{
  "n_layer": 12,
  "d_model": 448,
  "norm": "rmsnorm",
  "positions": "rope",
  "rope_base": 10000.0,
  "attn_scale": 0.177,
  "parallel_block": false,
  "init_std_o": 0.00534,
  "weight_decay": 0.15,
  "lr_head": 0.0124,
  "decay_shape": "pow",
  "final_lr_fraction": 0.0
}
Each number is 200 + 40 x the weight over its row's rms, rounded and kept within 0 to 999. Layers, rows and columns count from 0. The size before them is the row's rms in percent of the matrix's.

# up: layer 5 MLP up, 1792x448, rms 0.112, rows 241-250, columns 336-447
# down: layer 5 MLP down (transposed), 1792x448, rms 0.102, rows 241-250, columns 336-447
# gate: layer 5 MLP gate, 1792x448, rms 0.109, rows 242-250, columns 336-447
up241,095,135,177,112,166,273,220,238,250,126,161,217,258,266,234,255,288,173,129,212,198,219,166,170,212,123,212,146,230,214,201,198,220,169,180,188,179,178,166,137,178,233,159,205,221,227,180,196,154,228,224,197,154,159,208,167,178,185,284,203,188,232,225,264,197,215,169,193,245,190,258,195,224,258,191,240,268,228,211,246,212,167,195,165,224,176,129,183,187,146,238,199,248,123,223,155,149,199,138,149,199,213,144,164,259,148,179,213,191,211,184,249,245
down241,096,213,185,243,185,164,280,203,200,213,132,244,201,193,211,129,200,187,193,258,189,178,164,150,221,189,175,166,177,155,155,190,186,203,203,131,234,229,211,240,132,193,175,212,142,274,196,246,220,161,158,186,152,204,197,180,119,188,177,223,127,179,209,184,206,233,188,140,102,145,142,224,238,127,212,195,221,253,201,180,244,231,205,250,233,192,262,139,109,221,243,179,199,133,184,244,220,165,243,215,136,195,256,255,231,283,275,160,169,178,186,159,185
gate242,104,184,215,280,174,165,242,116,231,280,257,252,180,242,121,200,169,200,233,223,212,236,208,174,133,152,201,221,250,151,162,171,156,144,175,145,186,169,250,180,184,230,210,216,157,232,213,175,176,191,106,135,194,177,175,224,187,143,179,162,136,209,201,247,176,262,147,205,228,221,167,255,206,233,166,130,134,168,182,246,190,266,197,167,177,233,180,166,208,205,252,208,197,136,139,172,220,201,158,198,191,271,213,180,243,140,169,141,202,143,233,179,191
up242,103,178,273,156,191,220,240,186,301,235,149,188,190,218,109,186,196,195,218,124,161,206,209,205,128,207,252,165,176,208,225,180,167,227,194,189,230,116,198,246,165,207,252,214,185,198,198,157,165,201,161,165,211,255,178,207,207,174,173,164,202,217,219,209,170,159,237,217,212,180,230,252,210,169,185,233,209,227,264,275,205,183,181,198,221,194,205,160,181,181,214,251,259,191,208,232,204,227,124,247,209,187,181,208,149,161,157,168,199,187,262,218,162
down242,102,197,261,177,203,186,176,151,93,137,238,218,234,168,247,216,210,208,155,229,214,202,183,197,204,180,147,204,213,154,224,217,206,139,212,208,203,277,134,198,217,258,216,183,255,207,211,231,187,179,188,230,202,160,276,156,140,227,194,200,208,209,163,186,205,194,169,216,191,245,275,138,190,220,219,158,170,151,198,148,279,215,241,268,199,209,221,281,262,201,161,137,192,130,211,226,162,175,196,178,190,225,216,258,146,190,226,216,184,183,233,270,291
gate243,102,90,214,121,179,214,112,130,176,202,164,177,196,204,145,291,249,228,225,174,143,173,216,194,230,234,202,224,151,225,125,104,238,216,183,277,182,213,249,234,250,183,206,202,215,225,220,194,192,243,258,227,139,226,214,163,228,165,202,198,203,231,181,250,132,156,237,194,241,250,156,227,114,220,216,229,218,189,201,175,174,194,254,210,227,230,158,224,223,144,193,218,159,193,123,185,164,206,187,219,218,235,230,163,197,205,187,136,182,185,224,178,153
up243,099,180,199,138,240,279,154,144,181,171,107,222,114,244,140,213,246,253,217,216,181,179,253,160,229,137,202,254,191,173,158,191,159,174,277,280,110,230,224,236,201,222,250,184,203,143,227,199,86,168,188,243,172,222,193,166,201,157,249,146,117,190,183,193,194,236,215,275,210,225,170,172,184,236,161,280,183,231,172,193,208,157,265,222,219,201,218,181,163,158,215,272,113,214,208,210,154,229,262,224,251,139,221,169,197,138,145,199,171,236,228,202,205
down243,102,178,197,242,201,217,226,211,194,199,274,194,209,151,220,178,164,145,205,124,239,169,189,198,183,198,233,177,189,248,201,184,210,274,149,167,253,237,278,216,187,142,180,222,179,241,223,205,219,202,176,141,224,130,215,242,245,191,247,217,182,182,171,191,199,173,197,187,169,254,197,210,213,195,200,157,182,220,212,178,171,168,178,205,134,196,185,260,216,188,203,233,248,266,205,243,245,189,193,219,132,232,213,257,194,212,225,183,266,218,226,269,136
gate244,102,187,188,139,169,206,99,147,196,172,236,208,183,222,65,202,240,182,245,214,137,242,228,184,207,184,243,211,190,201,261,268,243,166,226,236,204,230,269,223,162,185,224,230,170,162,125,244,217,206,192,139,124,274,173,220,278,189,171,165,152,204,239,174,191,155,183,162,132,251,195,134,233,175,206,233,214,229,197,182,234,226,228,235,252,216,175,134,243,214,242,174,237,211,241,250,234,244,187,160,164,214,204,120,153,172,136,260,207,191,177,215,196
up244,108,236,205,206,162,220,59,258,213,254,172,239,145,159,119,183,253,216,246,251,235,221,186,164,161,177,234,188,207,283,248,278,217,149,225,266,213,166,149,206,250,204,191,178,141,213,216,182,144,199,198,230,230,211,176,160,222,211,217,211,205,197,230,231,198,217,248,322,264,148,144,206,266,180,157,141,241,204,199,141,200,178,111,234,175,243,120,199,162,218,135,283,198,270,202,253,159,195,235,238,172,177,220,202,240,179,257,193,162,170,157,178,263
down244,108,189,194,241,218,227,307,195,215,183,255,238,261,189,264,252,199,248,222,216,178,180,170,177,185,117,225,179,138,128,174,142,207,163,279,206,243,271,140,200,177,251,240,245,156,251,171,273,163,199,206,217,226,168,237,220,190,223,197,252,187,195,170,162,224,221,195,91,172,207,134,188,176,143,234,205,173,299,229,238,137,261,221,220,245,202,214,138,185,180,197,186,178,190,184,234,182,242,245,189,206,231,235,209,175,268,161,207,237,247,191,194,136
gate245,099,249,172,195,130,179,239,243,234,248,181,197,215,260,176,226,218,222,223,186,238,223,329,227,170,192,245,155,196,188,210,205,203,215,227,208,192,194,198,219,252,173,261,249,194,196,182,174,228,147,256,233,175,182,161,200,177,183,233,238,203,200,162,228,170,183,229,225,160,271,102,246,191,208,130,199,191,193,164,252,255,146,304,184,219,172,198,178,230,176,242,157,210,229,197,229,204,118,240,156,190,228,218,182,140,197,175,244,251,130,155,226,227
up245,098,212,169,215,182,162,190,226,243,187,191,233,221,187,201,140,194,257,292,237,157,160,204,219,219,153,171,157,167,192,148,187,263,194,186,166,234,286,210,126,158,150,232,236,237,166,197,181,252,155,152,205,224,204,136,188,135,207,202,229,185,151,192,266,220,135,224,248,185,156,128,211,213,233,114,218,187,203,218,245,206,194,240,231,244,170,206,213,203,232,209,144,154,175,174,221,234,123,154,201,211,212,186,151,171,134,147,127,148,150,177,178,203
down245,093,212,235,169,223,194,183,182,126,213,209,245,269,263,171,174,231,156,253,211,173,186,184,163,121,232,204,227,229,222,235,175,208,184,187,167,198,173,153,282,226,213,163,196,110,255,251,234,128,240,212,193,167,202,213,237,186,165,238,157,238,161,165,186,247,257,220,215,203,225,189,180,229,191,229,245,143,221,152,242,186,205,185,167,169,269,191,188,195,237,121,149,251,239,188,265,197,229,198,224,177,112,206,197,217,267,235,208,208,185,262,282,192
gate246,100,252,235,178,229,216,173,195,194,197,149,209,128,160,267,201,267,106,266,251,240,239,208,152,185,228,232,162,170,239,141,194,174,200,302,268,183,236,226,142,217,203,181,236,288,241,206,204,178,215,202,274,166,253,106,224,266,267,199,186,239,169,186,242,180,157,161,227,217,187,235,196,156,203,175,155,165,151,215,164,176,222,192,209,175,153,172,167,283,180,215,305,169,133,190,203,172,145,227,201,94,135,204,260,96,166,187,153,297,215,260,272,178
up246,101,195,215,252,159,184,176,176,148,146,153,198,271,249,187,237,240,192,233,173,197,210,242,189,258,237,201,150,116,217,154,213,165,234,212,194,197,187,224,226,211,211,302,184,178,181,136,209,151,207,117,257,270,243,243,206,179,247,193,191,221,190,169,131,236,197,208,264,159,211,199,257,189,268,189,175,213,155,201,196,144,223,150,142,189,142,185,204,326,199,245,196,186,204,220,214,221,191,220,133,265,187,70,203,212,214,203,194,269,192,210,173,250
down246,102,123,142,178,218,224,184,150,199,276,216,220,116,150,202,214,164,217,235,189,195,161,182,264,263,220,258,200,197,202,214,215,213,191,182,203,266,178,137,178,188,210,162,190,194,223,174,209,223,224,226,161,154,177,173,236,220,163,138,270,192,220,224,170,217,182,180,126,236,282,229,224,186,244,262,193,184,155,176,211,206,164,233,211,219,252,227,193,153,131,143,245,216,283,230,189,172,173,221,212,96,246,255,243,217,188,238,236,163,233,236,129,187
gate247,104,172,121,206,160,220,233,284,241,199,236,230,218,175,267,146,177,197,288,171,184,193,252,202,170,196,242,219,225,211,233,208,255,233,226,201,185,233,164,148,168,132,208,120,173,229,234,140,193,255,212,277,240,180,197,196,161,254,266,180,221,241,189,173,277,231,159,205,214,238,216,186,196,205,246,217,161,197,215,157,165,195,243,151,159,240,126,201,207,213,186,256,202,189,217,237,220,169,264,245,167,171,192,232,140,208,267,271,192,219,182,195,200
up247,102,217,228,160,187,216,172,124,238,214,226,198,251,160,247,209,226,213,190,237,165,146,195,256,208,107,164,229,189,177,199,167,181,255,227,163,194,268,209,205,113,171,197,251,164,177,236,113,223,240,224,244,266,195,197,181,201,178,260,143,223,235,170,176,232,178,224,142,191,315,215,194,144,178,226,144,189,153,224,152,192,162,198,198,187,202,195,150,207,196,213,215,247,165,270,183,270,223,203,228,218,127,127,194,226,221,147,246,252,181,162,156,219
down247,105,113,206,188,216,166,246,260,184,196,218,211,189,207,139,206,189,172,164,199,219,257,230,165,200,264,191,209,148,216,160,174,194,187,189,221,255,204,212,162,229,199,171,200,192,176,264,151,158,89,228,196,158,185,154,163,237,171,169,189,182,212,218,248,143,239,206,191,175,138,212,265,222,218,247,225,214,172,153,190,213,199,166,279,257,233,246,229,192,188,200,229,150,202,177,253,151,161,260,252,254,179,198,173,230,208,179,134,165,276,236,162,243
gate248,105,191,277,229,227,151,122,193,199,151,237,229,217,175,183,150,193,193,192,152,199,196,252,207,227,146,203,184,227,218,183,183,220,213,258,143,250,174,234,203,257,136,231,108,207,210,227,181,140,176,158,233,207,206,158,145,207,233,243,185,162,235,228,225,244,170,149,271,242,211,224,213,148,196,205,258,248,160,185,162,236,174,287,175,268,173,293,238,130,218,257,170,225,193,271,251,190,124,245,173,227,316,175,218,210,195,247,198,254,190,108,238,230
up248,102,121,208,134,148,208,224,214,177,206,212,216,191,148,203,197,242,175,198,220,228,243,187,181,225,211,77,195,230,189,137,198,175,162,235,200,177,202,164,119,179,259,214,304,155,184,204,241,239,197,157,219,176,236,173,201,310,170,161,259,225,209,170,113,182,187,222,111,188,197,151,181,275,265,219,181,215,192,169,195,153,255,192,187,187,206,218,230,266,168,300,269,247,227,205,136,166,233,174,227,166,190,189,200,185,224,163,143,240,211,216,192,156
down248,101,261,246,210,193,163,283,145,229,245,139,172,231,173,147,116,218,191,218,180,170,201,257,188,161,154,210,278,249,261,207,86,145,194,189,211,304,185,207,244,138,161,203,171,242,228,197,116,238,234,195,229,213,234,221,285,244,196,224,220,149,179,235,210,244,145,156,192,198,116,242,137,233,147,214,237,97,182,277,182,174,263,175,216,226,237,175,180,220,230,217,220,212,243,186,177,255,222,177,277,222,222,225,206,177,216,248,193,255,135,200,159,168
gate249,097,218,221,207,247,229,176,205,169,268,208,211,206,222,135,228,189,230,145,227,197,200,213,232,193,140,135,210,198,248,181,177,204,178,246,154,158,190,268,177,177,232,185,171,169,214,217,273,259,171,205,157,135,208,208,222,194,200,147,227,211,131,275,219,192,222,226,231,109,187,213,199,166,232,189,157,317,208,222,145,143,244,240,143,217,246,168,223,193,210,188,174,202,158,230,174,141,218,193,237,241,227,173,290,293,154,260,90,202,174,119,237,224
up249,100,268,193,137,192,114,198,166,197,218,109,219,162,162,272,152,238,207,230,181,151,207,147,190,231,155,156,243,217,208,288,172,192,212,208,207,189,186,223,218,206,187,232,250,247,211,259,167,166,148,223,166,243,206,229,208,179,249,245,304,194,278,199,199,215,191,203,171,195,236,168,214,195,158,186,139,171,206,213,249,181,139,234,171,249,191,217,219,247,175,218,277,232,187,144,245,263,190,145,213,228,218,272,140,199,220,108,176,174,167,203,234,261
down249,105,189,232,176,184,215,190,123,202,190,209,259,264,200,169,221,268,181,159,109,186,162,176,174,188,198,247,246,230,145,217,262,252,176,219,163,263,173,227,185,201,231,233,198,145,236,214,257,180,180,138,204,208,180,169,209,239,178,151,195,198,102,130,229,234,267,219,224,187,270,209,147,254,235,201,243,156,215,241,260,280,216,213,200,211,263,214,219,262,244,149,251,140,208,192,178,207,305,216,207,205,162,226,225,205,237,209,198,231,197,264,195,178
gate250,100,171,195,238,207,238,196,200,121,211,178,204,182,209,167,125,182,227,176,262,183,155,280,186,216,163,169,174,205,81,156,162,202,191,242,149,223,211,197,135,227,198,279,206,192,215,207,268,245,176,174,193,274,202,199,147,216,149,250,193,185,204,208,182,199,179,223,178,196,183,179,212,251,77,181,288,147,186,207,182,210,200,247,209,219,150,172,205,156,166,199,192,129,211,233,205,223,233,175,211,252,196,178,177,207,258,235,222,229,211,169,268,172
up250,099,176,152,234,239,202,219,212,202,152,228,201,156,176,284,204,194,198,194,180,197,220,206,231,203,142,176,160,181,219,210,192,222,150,134,185,225,195,274,256,272,222,138,174,199,192,226,220,286,231,238,279,170,147,223,194,161,222,190,194,247,245,256,111,205,211,197,212,254,76,155,210,163,227,257,196,191,292,178,219,182,349,190,222,155,187,164,255,174,250,200,205,174,266,233,208,266,196,162,248,178,212,181,188,116,209,244,164,197,213,198,225,242
down250,095,168,177,184,193,171,147,149,239,269,109,193,176,194,167,132,246,202,198,194,180,239,223,206,142,172,213,121,240,129,256,221,244,241,255,235,170,264,128,122,121,197,204,267,210,171,211,245,262,195,157,121,251,213,187,191,255,170,198,288,101,217,230,275,184,108,185,168,203,274,232,126,218,147,241,184,229,136,142,202,241,204,234,172,266,179,163,204,197,192,232,192,210,209,243,146,181,227,208,146,253,245,218,230,181,202,121,198,249,223,172,197,171